config = dict(
    n_layer=8,
    n_head=4,
    d_mlp=1024,
    norm='rmsnorm',
    norm_eps=1e-06,
    rope_base=500000.0,
    rope_fraction=1.0,
    qk_norm=False,
    init='normal',
    lr=0.005,
    schedule='wsd',
)
Each number is 500 + 50 x the weight over the matrix's rms, rounded and kept within 0 to 999. Layers, rows and columns count from 0. Numbers have three digits each.

# layer 4 MLP down, 256x1024, rms 0.0836, rows 0-213, columns 320-383
569492582509513459492597520594485437499488492535448483465523504599520427437564500437546463550519448551480507503499414399523433475558511523555487519565486524459552535477505478479512514614478512
524465506477537506521406447528336495401508559513554450489462565468558482470440410418512542494463459527535505575554446448462466491466563462506564511495532560447583587505505467533567630457477518
520495539415495515447476432570479464541505440461519486455489519420438573495468515476553494499523478576523534588635459467407587532513483499537520512458486363424521466473543483541559431474523494
427471577508513454464444503477447514517580566525529511527462520485453486476573509511540495601474539542431577535529598525481475414487471419495513593539537496564394371578561487548481562502608506
508540473415521519421597586400526550438532506445539492550597589590503482554495513479409529525531518451500577452481535510486421509482423491483457456393470524527544449514539469570466443608465567
479467473482541509551472487494574422579518484485536527458502558425534511511543452541457535481507526508552500595597576580450557539641498540493500557381502522496488503497582506452456404505540591
529419550544458622451559498527553539439445464496508516462376557542488498389527469566481551498556578419465474424435594500520497535551471523461559441487461507493525407517470417512506495476504464
545563484532501406557505535558454483473429490506575464460484478486466463531529458435534585416485493388506524562448539512487495496557377469519495541456480542584499483507527483443521468577500431
466472434496517498526470540569551426538464607559402563417535588564502486527489530521492510493531476519589434567467511497513521406529436529463584546526512457571521484476461444464436438532485440
506529518470447507400426505616505527511428608537365470582394438483468571458476461445506516521462513533399474542556453458502488433407478585571584373454565532465450597414475498536518476560524484
486525496510494559568481514543527409499474547481550338501535478553474553386551491541547528517479551518524515449456486462502518486427504520502461488463511567535477472508480573530524540404447511
479439536517432588536446451471481578491489429545519410469462537535510491478522484448568536570572573517559501446495469513537514576478551468513503542551486482528500574493491457510433517472358506
493514479451585569487503480428521475488377541441592472556531496518491467551509457554454518506481516632538529554502547523530506562578554468489499567456500570535546494524452484562437547520512492
605470593463419509413446560495527556519522424484489569529446463488526511430478505420588510504626509498450396524501459411568633487613578461537502428487449523585496451481535503492497365520539530
505496510512480561423416544469465511518479458462555537514569427570569543479561525414570523500521430507497467527454545530541442418417431501551526568480505496546484396470527416573489439450510572
555473477437488452480433440494493530488562545504496498463480504564508607488542490468481505556547553495539468538458503524425495500401504497428540437473569435492533527399443450516489522435438406
393491498547596501534482524536515407476459362482517524513498568391639476561455501470501514500493464408511552476497506509586431528529573483412439576521596509443544485476524413449471569374518555
544465501444531400426429499458447545538491443413477558493518504477475437465572477527586466535451401422492518584532506370508535513500510451572518478535506492555481481512502422503504490527525540
518509521455518516522383467472539415515437557453501523530461471551502476461440507479580538498553512533447499514591456555482417521515560428512474537518502565531494461586526491531481565483498511
454452502509513545487536551475537443468443502536583540526470455425443536411403483543479449529519550448501517551545483568491519467505474419376499477521527554517540493443554406482531488527421517
461497565543520537505483480403452375488527512448480484476555447606482501450590576453452488440528548478479487578444512547508471492464439553444569475540472539335416532464518431523424536468429482
496504511423503530493536591503557500474565428438425431561503477536515439434445569499514452506395482524525481440491380489454478514480479427494538428430447485503541535460499534564545580532518456
534379433453611435461567412400459402530536480493518475506537536531476558443469574475494502490599420497488517547451490505536493461449533522485441530532512509460466526541358577540527490584577414
523470528563575536529515514386462511552529520475478523493407506517576559453585511510597564443492483454448489459515422448482584471516432537557480487501469454482534494459501574441528473473441537
483489522447496496554389566534493508532498562457476413501414579466505496382440524490535523544497560490517480559506413462522529496525483522565407492417516341418467469528505574507598558447463544
513401418564546516468487436512363474476443447555451469485501536532522546451529558502607477449498512469535454487516514481488479455581483461595556465522534518479484615538500469484475427423495548
438514436487560472452501612566450540559467525436558456522459594454486490455535445446473463460491429508568442525547471525557538448549523537573521457426501525561529484510510465458458549505367513
413484525486497448507481461453539434482516445559560443553384624501558457439506512527440431572505460430477499477476509519485496542490432527525476543504542613543485556512489476447483534394489523
455513495503514568635475457522561461448496465533514417525577428515474469506493520514461431431452544524435541427420545506364489530456560522505503581449458482515465504557514520622508506484524486
551551567532464452482561498534570577553529562450408499548531534508546445551471539512439481510507504536457513515426442580536529369500512493500403550550517543422570506438537527423411445440498546
475465564513488411579502519535506512581402494458422502500532532534547529535528488524499446480415450545596524442547495477531466436408442626445454381530470444465522513628492620412485528462527542
515486468515476494453505536477407521475463567468532516526472533538539451564395481462473486560481475589415517538481417482550447538407493501431466512506540407437478451514469497495469548614606411
502388451510556486537503552456403551531451460530522550526479499534456497452486553480415472489473531580503589541543609484438475520393520498467540507542444489518408544470547529482437431551419520
463530385530564614491491511527431482500454547509563484518464449497420503463489534504511491578491463564413536464509460536548509484419442449469371513528427503463443455551574391562546530494518505
507519513528554438443450538438492439522575586466501474498523552549546484524501455485491424442510539564521475497453490491630560444486507588431537426466600482532465475576478412457540497474511421
473473478483537516540552402563497527451489563553528459440488460467513493522415468518504499479560408569501546493538517558383507483506523498515570473547513571463560473458533440558546500397487555
554544424547550504488500395469567545401492642588513508501458574431655613434558492483610462505514568487488525560572451537489503506454518530472449553495463526497536571546486456602545488580492555
525540427559446499454498493498554446485457467434475520500481559503519584504586508493439427568478563567484468483476382533491486480547554565429512465521525474357417536526486538506417568452520555
490429533492453518543526405510526499614568440521407467542558520525626546524438501520492487510410542489455452446535530472484514533551407442434604478539507492452495455468673572477548503480499510
496521434495568510497525510456502556471482410399478455513528542457499526503471492489462531594614591428547581403560562527502372549551479512502540591457477617550490497589515496514530528463436567
406494491451470551487420460381527542449492509426467489487511525527531569467483471529540512541512556462519452498499503572665574499540563385533478533456496449504442542529547542489465572476577514
534518601450498502498481439451495402526501538395578457470521544509576548432569449497525546535528439585493547582473562348435532459490491486503532510428541487523578573529583470476434559463610511
520469524434530413470459425546453406486429386506517528592477535543456511497489470455498527491482462445528529563470477619472477484496527448540590467578516475446522365473478532480575554446468481
508460526552516451522531497416439476508476532487419499456498531524571491450485444504511576519511480530440436545529494522399640464471546485500500425467529511494500557529494454463528435477501450
546566492567484489517468527519482451533486505505481503398476525517372499505517533538562541477533459407549448465464489444517548545502458457541571405567412570557502430469579562524569533485501549
510516518502520462525548484439487501460431598508431448505528423561445427475465510532517506469496556494523504462493468543435462486513417509597535446428530481546530389466538462526550542514512470
504539511563501497556454533430436548461392484462425582536474530433517437515564540487497567421487507454495455484528540499482398454412498559389616553456473512419482564503466453488512514531485394
533527507567513525527544440546507439424541541484563428444587456437539460544524484461422357425573535497570536474510552556495570582493587482513433387542568535562503434438586559545460532505445408
554491532465519505516487452465461512496565523517460517500566515571502493470535432622549534450507468573541462504501515514501436519500536594633437535493474577520550510522567583514602515555554542
396485533543470527512432558604652523495526398534509457415454404450472444523583492412547491473536449506639522543486548605498585461588494542494527473455522566527563507503511529488487455567582529
519512450522459449474520483464554535551583519422526571437527533507500545372619504443493579451539497460505527555502545498479444402456497540470456484485582558484591521459590487485518446528493479
491470549467534559539557486475511481487491563502536574482527529544584444518532519483511513462491564547478489453572369473529470434527385413464576524508535469455478472471587519552544532415445527
558519420519475462468433506515476652475447525485504537468424510578552485456504461477491618399498386474484523521515431469516497498478502405575523500486447403528487482542457488476487556522431547
549617447506483534511477487435461557468527498512481524492416524477494500545516530534543476514489511415537531486484506427529493462478547594471493481607537479466483470501570480625494452498565514
460442527401514377567591522497457462489389428514444550480497613481515496396517583475481541455479461533489476542503641532554537479469552537408567568508516470378458542512591504529501508533488522
493526489533516477552421453530524470474462423457520456545476552511473474540616480535564588401449543470506470531475614447477577541475493570512516451566557514434491504564586410491531454472529390
481408474502538420559503532455445443476561444498499467572548481463517468534556467475511476418536651564531475511525498569533547465442548517504498489460460475547621532581546412543522463425529445
457396446506523517510499600411559586508412539547489555485463534530561494550370420409509443440564434567463498529544572474557456467486426470451501504509513542447501429409426567440537511517417538
442529506503455517522451514546490546496445473566472504459505525558473397444543499422478471474480515451489543477477578455546470557529473546486519591490479499527557472465517568498514449502402559
535528476532547446572483516523544427549489492505551487514496495586515418594521530450489510440502366542587515482593530574463395630497569495518546532473515448522467543516494513455494514434561581
587414438487540544530430477485493523497491558536437470473463438624460499491528506574405504456502606430467472490512520467530550470442533569505456465523539488485504422415488519603511515427545485
537527412605542381483500531532521574392457465505487539523560513491461474443581515579530469417517543485501504544463473460573531542475522500598534597585515451534423471477497487463431557470564514
464444451557457579482620450506522520447524515583487509444498384436399507458492489459531519643470563444567544401510497406430487543492531468453515447525357614519526429385552545593525561557508550
448517468450607513496424569427587569487463546420442528456537568570422493586619502510519460538421407467645553545476544500528502440401585496618505575373418473508462518445478614460558520512511380
547409565435369519519525373448520485461507563477437476433429528508506558499454558474473551451532536537464574456571467508530423586603558493441518569454464510465530578435536502508571495430538521
386430503492545526465463451445539482477567511489480496389540496531398484493475495516483460507533440470534511430456504543556508528457509521474531569510426515481481485489563507522596507460517499
487494434527506457480495495498545550439468463460470578573515479497496553421490454515517512554501444564534518527576546489464524467553514599523516475425484462402446525460474510552408506510588465
445536552500550580539500387532476473515467527513552535499590440500443532463492522514438464552406499612479574499470458541512516496518516472486561431496508484501465594481558430465475608474511456
504518521561570433569514502429598572547516549470402422453471505529494535552492602509424487444505612496486445540434498524522449410447500575507471511507448506474502467456570507501389383477461465
508486485484464424552466459457512456499492442520466492502491576472502433593536425518433428570509444566464581518474468518444476414516423541477458493496546586465537554510479489501498494529579497
606475601404569466544417468555493520450483488406490481524530591568496477437453490467485460502519466587506579501474518469561510504491637409537574490455529471501552474410465383460491516507542468
476476487474527553558511500481478414620499465444369498549416618386450472509507513485574519498467472455562373433474552417449484516474463570449464498507476625589570515622435435482532548479573524
496491536439559510555480526427520470513475533452482543443527480553486567477572443464529492408462482481539506485504537360535490438530514553492492473479469505501489625496575560489427573479480490
504532453543584501518540514521504549607505556493447459504440475527513468540506517497494560481539606559522515477546613437513420490515503524445528497469392548490507462444530407484505514469537540
409407561507370542547444572434525498565536531549416420516489502493491556467486449508552510528456491503531514542588534504486507577505440504428593560431585583508359532527533493496469513494424407
567497588463434409541458573575496604442438539478564416420444566391518440438543515455592520472432538474497482544467595502533502501401550389510476510588450509468530404532560505543485492413480501
505569530510423513559544418551568432522515479528589460462555548408604428471561509483470464462530457554595548477486579493499598568536489486445494477422498470431448505474539530578469582369529507
606495471535530484546432533486455494519494487581575531513503598518556556525527473473458558462509535458560512490438514544449523472469504458518503520450484532484520522506471520515610544496601570
537561541521459550426496452590549554522527474444445412468489392425452461521434551557410502528452476517554494590462475460457535504556608479493470505486489506505454554515468451442473489492436447
537507499513510542507567493561499445456525467555506430583541451529546510482469528484464470466503468497415512473454386510526491490566390523512569397482501429466534483422450468583500562533511538
533539560496456482450421579469510455536474455530538501521560599523546526423486539587525438465556553514511530433481367465503441513561479453458449462462481530494541419500416442499506434468553462
516542539438568579381350536417481537528548476488498579429419447543571574602529399498589411457477460423579559446531430439418574543516447541466426510468421519489462466549462473571493491366574489
506436466430531495492519446507580433458470441526490415527499553519434474522431536546504591530502445421502516423572540504500507500516407444585514515494510565469506536525398477520550570443512455
486513452442511513582548454516429496519539450472473571577467586476517460510492539507412510539544432437519502517497531546476460454514549527489490486460459468569510474522568521481556457554480489
465535601558396602579443485483516545487486535429489502573446555433460405480544551541455506456449487541498475569482471458612448549495450532467424563494519526452413448481524538466463564454548543
457476510405434533512419432517446479422404494500557509488507544432536576485497474509450417413558575511495544472498461480555446496431589517531513464471485495487580569613584524414438425466395462
410539497462441543502510387551476545480491455528497511499586564479550599513522471479505464455404480494528476473466463534508499498507522488490499424589567471490446484533468441388555520541561532
530463435408518535501592548503570500586530526439538485475454508503515522449477509477495506601538459494496472436529522545474539341537500513538511497439450561513479480517595519484524493547426479
558535551508463434486529468456533497383487538632469477462441555557519547489418548517566472434464529427508390541505455513519550533505471510424474471579451463445468422530480512457451466373563517
532583515480590577467499546495504430549452495457516613507445527520473474475455536537570469490500409541442553414492517471509473580510432480555557469459524446532546535511426445454557440576421462
587525566427507510484601461557510471482581463502486465515512519471505631519467554492534522564506382528497529547452472435538565519498548438567514449564419515490463497570440467455586439456444559
504626583601542490401510523452437507478461531505456488387526502563469549422509419468508514527555496659433488394510347535550555531387428444506468454574627509567532535490610524463568578575479566
460584490403525496593398428457556461490501417506384424500480526526460501481390455414466590532452474575501491474572512512473571445388546545532528501505515570472472496611530555527574520474521540
439486485500485579505492577501619510515391587525506619491496494475503534410523440539406444499463534617465498513485488446551450537478469518499490449466415374463553607406498495444521518514474473
457478530574410518482457440568519570404504427475485546551563543602508575542523526547561455615463498501570411592538514539501578458520538551361516498456512519493473413537603528461410532558484411
500436528536416446512534524449555543558384437506615446417595553385532510506564648489530425500452475390548501480556464621494508490514547540549514536457538524509419463418364531473545399563533432
450467487507478486550523538550540470457498603486519444547540488483464548576446522483388559514441493519468536589538474548460460452514479522571487524502549548524528422572492551432541520502480515
500573428522546415470615541473440530460492456515548503600480510492508466473488470574472530540566584496502517472423543478459401474501452538592537473506592543506503428535361480478556600470449507
493595514398571522482534504549491463478512538524437578494506403524498512561429520513606448401503523540404483511491476434506515480456512464479492422456569499520514507555556494488578456448495473
579526456410562387489515534502478420464492466502528494555518503464427482472432497609453507559533498452575488526579473508486455472551545519519521558491455583507556480509531437550499534532611392
537505486487541520470566501516497521677526449494515562426460539392541465447521462460512557541602443333487553443473504523537561526428467443530488611475506456531484494426484515430539537508546527
507600443557507520450502507434573491521496543525520362415550498593504535439537539426521451429561495485493396464511599539510435587391500444482398561530445494548552494436538530535482439496559486
617485538389445573482485531506500532459428434477499535444476455519512521505442568438486457470506461531544408525478506518527512448431522485520530578485506499514469452485587497493529477524486531
473628515509520401515498493427533509568515474525460530481530539436509461525430505486499496482506480530586526524504491503528468371454485570512533559505560490606492509509492534585439393474495530
508466513488608507488530434487468494532437533592475481605498530486467541576558556509598487520556500463491489530542441493508453445581467498471488447543571467528481473495424528423561554429523492
442483489517430491569549514469537538564528462522482566509507540610338447492497478450458525492457519570553503434510495502455521581516591590526514508498515473444530452476430514431469395514424526
498484470430522497501467496472529440415488419503428452455465583486469535470488531475408453470566549422538531406513461501557496426628488525534536485591588414522585542449545494509582504465451496
549561457490518485478609451538430544454461592465529476464564524507430410470515511543485465625518422392504486476476596509516466456496532573465518633493442454496523529461435482479618570496451516
566512491439546582517503506518488508507478572517494581411524454531491528475478487536497572466467447406555519582481492448468546526511427551537462475596486479567423516457422512488434516389587522
443480481544394472484519521507477521551461539491533505512479496404475523535402439472593467511477504504492451602509537547440412464444511513530493509512510545412450389414494457436502577517560524
426435646507435491501505533562472519479506512507490568387491437545471447558462451455510404407485462522462508516511438489413479507522521549495454578498505614497460622517469602431625512616482531
538446472517489495471518515494497563493551483427458532555460658546497420454473471426423513498613527459408544559524493560538509429472481476471509433576546508439546559477474509451514465531527519
458470490456480394372420470529503452473510448510486533489516484435476531478487523509435491458641482447524502494473498527521520534483500493510591512442554483443602562432531492536521483454469479
416408479584548558510514458434538484390514582543436534519472403480510461329454418503538518454505519426566498454505456525496463433395555560408389421511611556526480550492525544468504527570565556
478596591436464565557505484552448498407534555520535440524606446569430557351495530453474543489495556416454557493517603490508507481612468547534469495568424543551420493414525483476383441496415509
440505472514463483327488405481441530535513554554477482472484445425551460505494466433428418474491519517442540540530483490483567508492572427470538504441494485513514534649485467535389472469555501
493578587458481518442578400523506496464529500521546477432554448466439443519510436470489421482508597500494585619499515482447618450513543398551559532521597498439557585583586578534507456431500511
507392376523508465554489412544482401488490448558463475500537555421508493530418480549476516550461547472635498555471476433449562499619557570520440515496487474499504372442525544536517564481525449
509412502525510466482545492525481509555465505530493483521444441500497527552503455450488528435523431451489537567503499564494496536544555514519503502583453425522524512555439468552504489493477526
469453496573539529506411408534549514415546466461547590396461503424503409453553508446517529393479409475437478516491501508492529505509496504508483489446460467607403424544491543459584539468407386
559522530466448458410420556519503557423505472461431469511458527458498555502460509432550500517510487492455567510555481431445484520517496528494413593485469516520597499497544576474504487552489451
576470474491465579507485421562519476436507486632562514482564537558440461471529563600466517493473412441594513457458474520369466440505543435519485532438541470580499524489478527503506517414429481
476527446467501468445487477590470493534511471518565483468494449470572497540446483416497608548510580491492571525450412480499437519486542547490530401510523465433524430425472415420395470468525492
488582466477530476507538475585480506503516492520520471469565479495450499385444536430507557488558483473453522538506506411537516492599564505479490481591583495583566540539549481471397531551510508
463464445569509482559483516482357496484518506523457564475505438493534503441553485390508511446556510415599542515476521591403443546496498535546618480461494421514472434459507433519518498553462479
458467478510405551482430545476500513505543544478484498553472500454574506500532510570511494521450572608521466494491506358510424455455513465488461461442425473420447500588459426410481535562451477
501564471489500501448497528628538472513528492557521438543477483427577491530662517506547533502505463487588468541518540551548531509526540493447517506498423451568459530558542502503498465494494519
469478539446475521525532544438515435591497520448555510507488457491516434538534505530555508533469514477513372486501475589497474487568441517561474441430489573443456541520536482507473471515525521
464488521521574531483481549539541571421435456412442526483479487561545482526467457580439382445456491540505540519476450563556431465531468515558490517449425494481607599421519521549424503527497502
521482505470533535498493441452465534437529422450559562571537554544420498498455567465490553575484449434406483546529546426451560414469416423458512421492563460501556457420482526534516450460503487
530496532529552420485422522482521522532522512523463500639439525525540475576490567529516514410465556532482437635480535524512453561521510465533495503492518480567512510445441570459460570602541478
589396568498596521497467522472563458510520524507475484455551488527451500533435520532433548561531515504515485467417541546380523554403511545440521497444485394478545536458412462508454586487595467
484450542498506500425517489420411496501435405541467495453443496482448535546484551508566523429457386462477499479488463473473498550530557507529470427472526452456469466503553553470562527505482572
439530452479493482518484557486480443424490473487438490526547533455511458443503492542465458460582552508498548478449504395527486525452570507430461530526509506387492462517500580538416529503540534
452510494376392454487575516552529465604494494494458410433526532441475615519505512495527555443526500481457453443580423556550475504510536440519494551462480453527559427468525559583415473438542521
549464536512460474468515470509486547630579488467473556463542516494464582498451450421513514530608485506410498405450565485467562568409532546633397503500479529467509507552456563475489381600512491
582524487570420433550561489434482531496473509444471528507399485653440500590523523556459484459348497494596501482557446530559578473523508531457471533555543520575575526536542558508496556548497449
546463498539530460510461519472438505499590504515499462496291507472513468337456501532483513514506422439458529604514432524536505499569458497571501485518482493469463388410439524526559509428474507
459482473503511593483465474451507531469521521526499536498576474372511521600421498512414578458456473524450551445488502515464444532502490543499551396501459518587530485480487532472508479456505466
468454548440445483510558359458525368550550441573556498529556505461319474471508482546539478540504395493572439558492468594496504535499452567493468516544508489538503578592493496470433518598513469
372499530558537539571420540397531554416482603544524473592437594492476510494612517573490541561517462520460519511460456455512529555371508482499567564541572559372520442538450550466462542431463522
495572478541463425461501595505425489503487500548534554456423582433532466488487394484586519526431579483359512437668551609515526590450524472478535534541453606480479448578462518522608471475450517
425466491533558414501508535442432571429403462541449485468441483499519491544596551573475482509478508473488485588491579536473534570647523478453471468532503565445464543581598469479520522467556529
530572514502613507491436473445510488517526547627468424511572483513523552497453543496518499500456512548590517505345427529466514447486488482552537489486533513524440409566562527449449452498484527
538493460485484486571508478550513588494472526528503547523491526567484503502414522503508472452416489481428460512474553545503531503493432496442482425556429489539492579483478542460493466558435465
539432439504473498544505518433487521511517456466597483481453495550445525454492454464444499560522478542486504407547591565455376457524564507499553488516557528492497515516581528520528536522496648
438517582528447480542509455546510622555494513499544478487516537510543506529471445511536489469408566477478402441445489566507529495483553531524641475536478471492561546521527511565533464457513452
625462413437407505557532472402635515461525537506499554437571489513521425449523462435566458561491519565524464460467445471514516440454519510494441512550453483494534437516484555548551441555506475
485508483504478442539449528526434482521400516469478504509504412526483497517489536530530539481481478424488464505477458456486444513612546451473393475428509537482700443476471520540593506380384430
514497481546489449498485428561536482460516596536537525495379571529430523509465460444520477511416510469493502437440475539520462571521485493535517511491464498450459541538544509569509411453481503
474589483616428473484468484500498360486455408520439486406586548555470436526514527512556486559508434563440534457550509542544502549456520483502518475440412504507522470483497541492519537473513572
546473503545466596492474528533441484487430434431483504481533493536439483451602588576541555574464510464608522481487480428544430440488456507611504488648477428546504496545502445475536558471447448
526499492538528541510526580477571520543499448584513458545509515445471479579586448465549592519401464479470538535446467400426551570520470461457475610500473513422533564429452507532460390512489431
482549487562524428607489434487494559489439438508486481496469536529450511501503430551503470390433526592582430460446437443456439538491544468533490551443444484532450459444546451533447537601495475
492485473481484482476552486528485537483510503521427428371441444475504463462443598578523549448373463496480482487517513570532600508467534525490509510526609493484490465577535439510442468447551474
502459430539514547631518471432485496555516490542538563510439564538583473593509496477491434582474494489516475576422408481524466453460501529457462569463525484429599443454513487454403621544673501
566528471463521392518556542471537482514529556536495354479541537477518408547527377496386448443486546547539524501514490496536468482464534524547546464428412420448465504546453465480482524460481526
478466538446510636490608563471460518558540536458525527471584528453503476436472428521493591475462547477475411534451503542434624464546562517483476467551640545550538437441488595500507548487539522
491485502539555447543590605502509503476465419498535460399491530469456469501493492433468411531609523552466564438573447446527496584448534509446492510516549511529516448510562476500482570517490468
646480469502487608461518539559478568545448471592499483476440589515638572474489448485590535448429452478466457388445484592453451534438498447518507460463526474569497518525459509597410543525542426
476453377492488536605460504550477445453530463388512546494468525504484477520577478539464491460478419473578526491514468520538451511481454571490444574522377513525523518511471380540520551544508538
456418438457449538561481531507411533501514465451448561491496491435395471541454509554482535540510480550529432577480432474444503498530465483488570509383486555545458439531448477451474483514522460
495517480502537391522444552404540470451397568631599508409451524475439508484584593467557538517498536498492467406542580468487504435392535573464495435541449540522482540524522491544467556500510557
423475500460444434573514485539491500430574539588561527502493454459463442515617593444319528449446545456519492485473545480495561552530432521512577548458579588430562503470472525496561511484466540
496510484418504462376478601573537506554551516572514451553428486528434470537565481485512499496554479526526420468441557578435567561403524506466558474515537549502521445480457546414497508545544540
491507346500513461517386364443560486492562483432465479562441532506472533478510506482457536425405556519505443438419548511519587486488468365492370577521441537484423450441512526530489492548478475
522525581399448453600534497528504536509413493569584521460531443432529428485549512424568493357519522438398574454457520463498487527476396426495358517516542555593506531490506489518600540464553465
499498488447491434536488472397450536509483517393522413482500368436484467591412498558549548510493493503465470453426409535518463550504504467570514511527447506521418505407495460459580408596571473
490507506529471530528587508555503552539539482538498509508479372659487488543525483552450446534554556533452442514486514583479544447574529402451491535435519478484491589504553492511467489543450449
472468549400464559493594546504454465435519473503484540496469564455553438515450559419560485546544467516529451496452466323539457476532561529427446462591469477489574465382550431463482539459457520
460498445506483549471553451472434475499505503467495507436478557508567430528506421432447499512467496444542536488429482445420500474510365590455527574473473405539539429430481532531487492457516533
461443454428530503521482557508462469542444535529550455491503494518476580515489484543450552570493545525567487504437494637535480544527547561552477428493464489508528527465490544482628428418600410
490442466545473476502461439634582545484535497421477568432495563474473518505425520444550533481569405436576472494538519532505487489522530456504585590563477520506527571501529568498415548509481504
453486377557460434408463574485548485437487445532456508482437461394480518549504513555519584447519541472507477527497500422474509543486519626524495506475537480425568482427483450449419513522478484
455528606466545451561484473600463516538525522447561538507442430559468392473525535447477462489511500502496360493488513462508503471520619550482502458568470458614521475533452565525485630546521526
467495492538568505549398522482547461529525555580501467570446510500462526504557457582476497432461618603506497486502594496559557458434423504502451423592506450389490518501585499514516542485401436
438555546522515467509526523549441471523447486504512508573482510386552597436483465580446502541566468586554527449551539461483530510536518517495571515516517554478477532448408434524447467498486488
474450529437508490398506468453492512454470500377483518610408431525547388419473497516589493522547475550526487519456468437507581509443467522480464465494459528437509418480451474526467346501460558
524470431504461536523473572531372478587479563492486515509433462546415570526518549445484452478513533538641428532456516403486427468569519447516490486485528475602429546457460429480454555450429461
408491492409566492451404564525461432554531400503483491391526490496541492588407491412512541457580496522566535440436446555493473503500551473496507463495513566483506487459493519550535466593497537
449478429518544502516536519432498544509566478509562546373537464466543524496404457474509441502464557465563495449397526445532439442484512460490469518478521396458583539497467483483524443489457394
536465505538495427508577507519566550472470456514509509536351459484561419497631484448601427564501462490494488486564468520539528510534454470527465560467485463502496445580478554433572530469526396
462472478480505552513495434573478629460523492523589535498506505529554543527488466454575503468632567479467468483418445513557511640435466528531522492506451494404567496475528498414522470502507500
491495462457491541544502533422512500441526584456475409462380431443426410514441530543469461613569486513446487443538510518494499447520586535458455481488506549497471496533510488465489512392508480
500570486617492476510474513483463500525500536485474518465597455498479482525535451481479462480490528503498401492531519501531476419470449477530492489521467534483472542480541513500526464507419539
512526468553576450386584488550550537570504507504462509542467479585495510490580476565508524453460572551473542514528544604423606557490426549488509544398489428447529449448508521558471564400463486
531505536475485551538453487485531532466530453521555508516595592468441453490431477482498508449530540456552475559477601552475583560484453485451511466548441423525481453470577452573418481448500477
479586506435520428555513497567437447487483373444483493408403488407500479530507399528523494504531521442436519525478485505532554461476477440533503589511465483455614502557478486575565517497556493
550491566544474365420527500480481463466513521528581446508440509547364570439414551515547535496549439495490492554517599456559485548477489567425413492512466491559463448512580501484504404455485459
511484547471479517516448629530507515439526487403555475471542458448497467521536493405540513493534534518521506522574579511511468501498470535508485555518573475524451516590535422504465467532456492
562486418523462445588450554494454440526494438551421445435468497594569514546505367527481496502484477468515481546504420444565467476493553485537573494535541480433597657478323456478527442507510569
520475585460588537497485470545502514504570475463512434552469493484468531487507487546587499490570462449476546546334518432433461648510513461430519448618488455478552515487464515488535564410537479
449471583483501480492600447561470471486466445478538489511528386544519473480472515511553401593402484424595489485532521446495464426520494567416448551552519513508439517408545558451572482434534518
542531462563381502533474432547567463543534443554573592506537496462528458466513482453525513502341664477462471477479563452424501464482525511548468448538552591441530478500536517447513588469476490
505490519499480507505509548602505574460480562534563506416462490519494495493501493474454474421516515547548539503435560531501380434514382473518574458504521488493413497412458402460488401448552538
521495395523633445453478507529490542554524573552567502503527475546555547560465499446536548417469434516523516503475612427545474446455458442499457518484544512432505426460551473395487487446519448
468522449441454430428501429531569467477498469459540522520507478537521559500595486515489524472522444512444435521496474435455561505408506564494494519421505508492492458419526525534551484464429575
553426494545561516467471501475427443567459480387552458490464534556514468503507538287539438416539521528489529422564498484532509518462434489536522452521510493488432504496458417502569470430501493
422394482458528503470468574493402450516485508424532472383538446458514448512452535515508530475386475501414481456581469406527593457523579487466464448444568398446456440500599502499449503486509525
516599535516551515439510530504447488439459530390465629440465554521579459478518457555539505501481415464427504396416441519411458420510459411514520467408570584470555527419489522409566529580550549
543502464411484512521480577559462543532482597424465546498582443460484478493540526480464467430459485585563442536520531477477428533440529568494483484541590487574503503568518493531531465512460406
442458536463525604444579440521414528561467478478552506513528470561486555475344496576554485442445487483492546513579526482542402465523474474508483418509505536582554482498422542483551425424438397
487511507472584495537493509494508435554513486483524453528503537475524497476464534469522481436525536503464551380522426510526500524433439540532457464459492468482402490397533542518481534481489621
515483442525438392475472538442417530613464482573478483501461414396504600574498481507411581485431532535536491507534529498387457581575514475479466492440396505422535436544533488533488379516524495
628463432568502449440495554514538384547474455464539478502468532524562473455479533540492496565502530482450501474556505471444475494462516395561555515488507546545392501445507406487537472485426578
430462548448459553437414482507509544432506544429519519448463400525479497599435554547490487498505434484474556469497573496512494462465471492523444495458491470548515491426505422421409522514513499
433484534464417489436509445399464512442354444488459606429432509500561547422424638416558498510572490511468524529436525476444537588447533465479457488538503501474493540463471511425476489507468576
508529477468479534507492464474474459487461544598424462467490386404474440529566528426442505552516625480531442595591554596504462447511469556495425481456490527444421544520485578617461545436522498
464574490518488454455470601458522532472531567493533540393512528462494464420446445465564500465633580419547574533478477487493473484503491587556515489487527551465470503516540546560451471496459431
505400568461513473530459476520538407403522629376449537494456493527549534503444534518378421545395444602579497543382489613512531515543504561512471442410530557449624504529457549524476555471480585
465522458508417497482529580507479568458466439532564510546591563537602505518451383558508472456459618479564447566445531448534473576531467437490507501526523589491505448521487533443528441448527525
534489564584460586594490476563394463587528504528512526494512534490510563452525539550437485494510478378405511541464540476460537637498521568555528520513492556490569478522515445472543431468508467
420458479442408405501479475533401453474468471565527516542527566479549449382530476492460547490477440404439616547485467486489469498518386539483481582534542497473426489540518544451447472438504554
479546447510472478508460467412508521455548513462440553510516574436485561445456437516508514571501461431361466436453583406484506464562485508565498412497498522474435497614429598446499495510451624